{"num_key_value_heads": 1, "head_dim": 32, "intermediate_size": 896, "init_std_down": 0.00364, "optimizer": "adamw", "final_lr_fraction": 0.03, "max_steps": 8863}
Each number is 128 + 24 x the weight over its row's rms, rounded and kept within 0 to 255. Layers, rows and columns count from 0. Numbers have three digits each. The size before them is the row's rms in percent of the matrix's.

# down: layer 6 MLP down (transposed), 896x224, rms 0.0394, rows 514-525, columns 112-223
# up: layer 6 MLP up, 896x224, rms 0.0494, rows 515-526, columns 112-223
down514 103:151140120137109125181111120139135099138105144064128170105129112098107150145084104158146111071133171143148140140131096123144121172132119168126107182106140127099125134112155113084186119166117131078114166106125075142135170067170158117168141128118128134126150116168167141148158092118128133136101160141112122153149171097145095111092142154121
up515 099:127125087122169143121122103137129105132147080123144154158128128154073154117141130115154113141093158125143137145095148087132125101145158110145103143148169082129138152142131183113133073130129144118111153152090174148169084129141095149101129166092110147104161152132149132102105098116163154147144149112121146149088152152125149132139122142140
down515 095:103128138131117087112107128197183129125076139092060099138142088117091122140142107133144121123125155083147133125102115105131129139112132126149095142144098151131142129129161108111130156112139093092134113143135155161167133128131149162115111082161139123142141111121180104131156132068142099153105143110116134151150138106061113144120157126107
up516 100:115129138148175127120109138105108113135132161129176174109092107136117151108158118114122167100116136135125145111127118131127169117119085107168097114156137076149156161144143103119111148138126154123137057107151111131104133136133104143128141095130130117125183135134130139131120110101101115125141118146101148118099140124129162093143161110132
down516 103:140109156131090113143160128111111123112134106093192120130085160158145101125107110113107154136166115171121093115158165133118108125124150138164104145136109094123125171148118121151173130072099101119143129089146112106177151106096134087149153103102149146130145152132108125160124089136134148162111100104139125129110143153180069146135104163121
up517 100:116139101121128173082113100147151139104101155113116129130111099174124130149116138137153130094140118173126134143098148130155118117135130167178135124151158094158162116132143114138134124125073111123092122117070111144133121091124144124131103112161132140140123132098120192136134118104144159129129109147124110102169135085166094094162150114078
down517 097:144076114137110143140158115121098125145093127102130137148128139152133107180099128089164096148088159103136122098119117131113116140119128132123125131161113133087089157080098126080116122125126162105122150146160140156095133122146113093134113106151144149115119126136130161111161144130145110146135166090130118149078132161106113140104132109089
up518 101:147080125167138111094109119111100159121124113143126112172177144119128174131118103135127096165112102144122136120121156079113155130170144143101091102114124138158119129135105151117147098099112129116120124172145111104135110153182102137110122184082114105134112131162108114121100150184140136098196159191094113163128154158104140146126108188113
down518 100:092125108125150116107168114113131139118163110114126168142114155121115131132137115127079112149099142134158106040179129168148174187128148131153140140131103155079091103149159112112123133129120129114127157114140124124138134118123134085090130135167111110113133129114127126104148088161120164101100163116120160095142105122143153126135133093139
up519 101:121148131163125163117155159127117155096119104152091145149162128125165146140148175127134117094113147114096110160135100119143107125118095133154099091120142149114119131126163127108157137177131116126171118130135144115087155148133156115132107089110130141129176105114069174108075116100148080122083132106145138131156105163142087118124126149126
down519 099:125110077098121135127138108146149159117084105114151118134107139119123109166161132167160135147122137127117123149106141126156126110141140138104151143063084159112132112145156138144103180163136117098138109133116148152129145132069148128151135146140145113182152116169131126079151130129131144125142118127140148086123157153181167109138081154105
up520 098:134131122131145071057160114103124135107140133130097143107138132155160151142178107093134121105129146111131102140123165122112115135141072160094096166140112101155163130104135141118149090142084167108143117125106145114158126156116158108130113148162151164146161137097145125122074135131124142106138093139142154102093118189125128116127113123145
down520 096:093138091144142118151160116133128110118114123141113147167126097133151115100179146125103142107116096130143161149117104095135116105140165117143070180086105155110099192097145152113161142140122138119155115139110110131177075114121142113144145164103163136138095100133119120079130159106159105098161174123109136145103117119141122120136087154121
up521 099:106096130114126143133117094128137123111142143163141109106101101123085114136148099128146167138119123116105121111134128131158169128106137119179103155121134116142107151110107160123147152172100116108169101132087110135128109086137126172136135130128099143071148101137163176087118159143152131121173117113120144124125130153151155113132115101150
down521 100:137163133133102119108105137095136171172187110106111136165146115114121137145120151094135181090163174117112164142138110140114110131120097146170129107080144129076074120124096123124151140088120129115152112078144145131126154097175149124140143137150106059129124122094121103116133100127155092140129144145148112126121113154146138098115112132130
up522 113:106135114124113121076077142102132106124183159083148110146193114166111132167100138094160126086114092145140163162138157154173146137123130140139117138121143165138127110112114159153124144133070156103121076124095116073108136131118112116106137131164139120118137151118098110154070142100151110108146135154145119167130174132083174142117134118133
down522 108:082183139102169120117126141113126129178122154127148146105142141137139141141078146103172169134108123141152166186156117148119156144104124108149109112123127169125108110129097140120144150132153132146090052125117161106102127120091118129105134118170125135116103136125133137127107127132130110117082175109135133121147119134090142160094140125104
up523 105:166115119118094143147123144148099156143115138096150164120203145148126169138141128134122181147125108108130081145117146127119123123091098122090150138137130134108114126101164087124170132150117156132130136161146146104137110139120122127112144141101132124112113143109124136117132125158151135139138105136133149143109126162080190092158141162098
down523 106:138098124122121115127096103119134118172160154132135129144157097099104107128116100139103117110114139127144138157135144100147104142169171180124139117117086126084158049190115137106129153150146153094158113118133134137141135101167142137101135140125122142147095121146138137133113078087117124164137102110155063099173113089132161129081133161110
up524 105:164132093112155143162096114160118146152160145147081138145129138123098138153148160113099099114109143092112115141104143143151134111120168115112104153119124115112129127116141090143105174145164146135117115128103129131113121151124142157122170160127122065120140153091106143125112154126113146137145160096110126074126136113109171118097163136107
down524 104:144078135146173106154132138080154118131139137152171125104166123150122147099140133134082157131096156149136153146144158139094133132106099090101157142163120157146149095141141112087132148118086136132150084150121139118112139098110110140116125126130154142090107081139095137132140134134150133144116113124123130063112083129172119100116155099156
up525 092:180121136171110149133120093134113098140174146155119137119115127137147107128152105148137125142131113165134225113126180140092090131164127148129099118148121120113122121097123158166141130118120116149145141115111138093138104123191164122156163113145134127096135098100105184103132142129122139118141091093120103115151149101092142095092112115148
down525 092:147149100086079108175140121181117136169095084139145153115132114113141169069128125148150110107150126127112119135118114154120122152124129155159164180155112142139139161128109121111099141123131068141143128129108121130131138087117186121135113143143155133131130126127095099117187122100153077125144153125132121090151153147163098085135193156149
up526 095:118130121148143108104116096147159105131136156149173112134135125094137153097147120140112164138149137115139098137108133150062150111135147159104115088124146129100139139125100101148119166122120136153152156124102125094093054115136114129116108155076137098133138166141081110102116159122176093140130121165139086160125152126116152128143088118130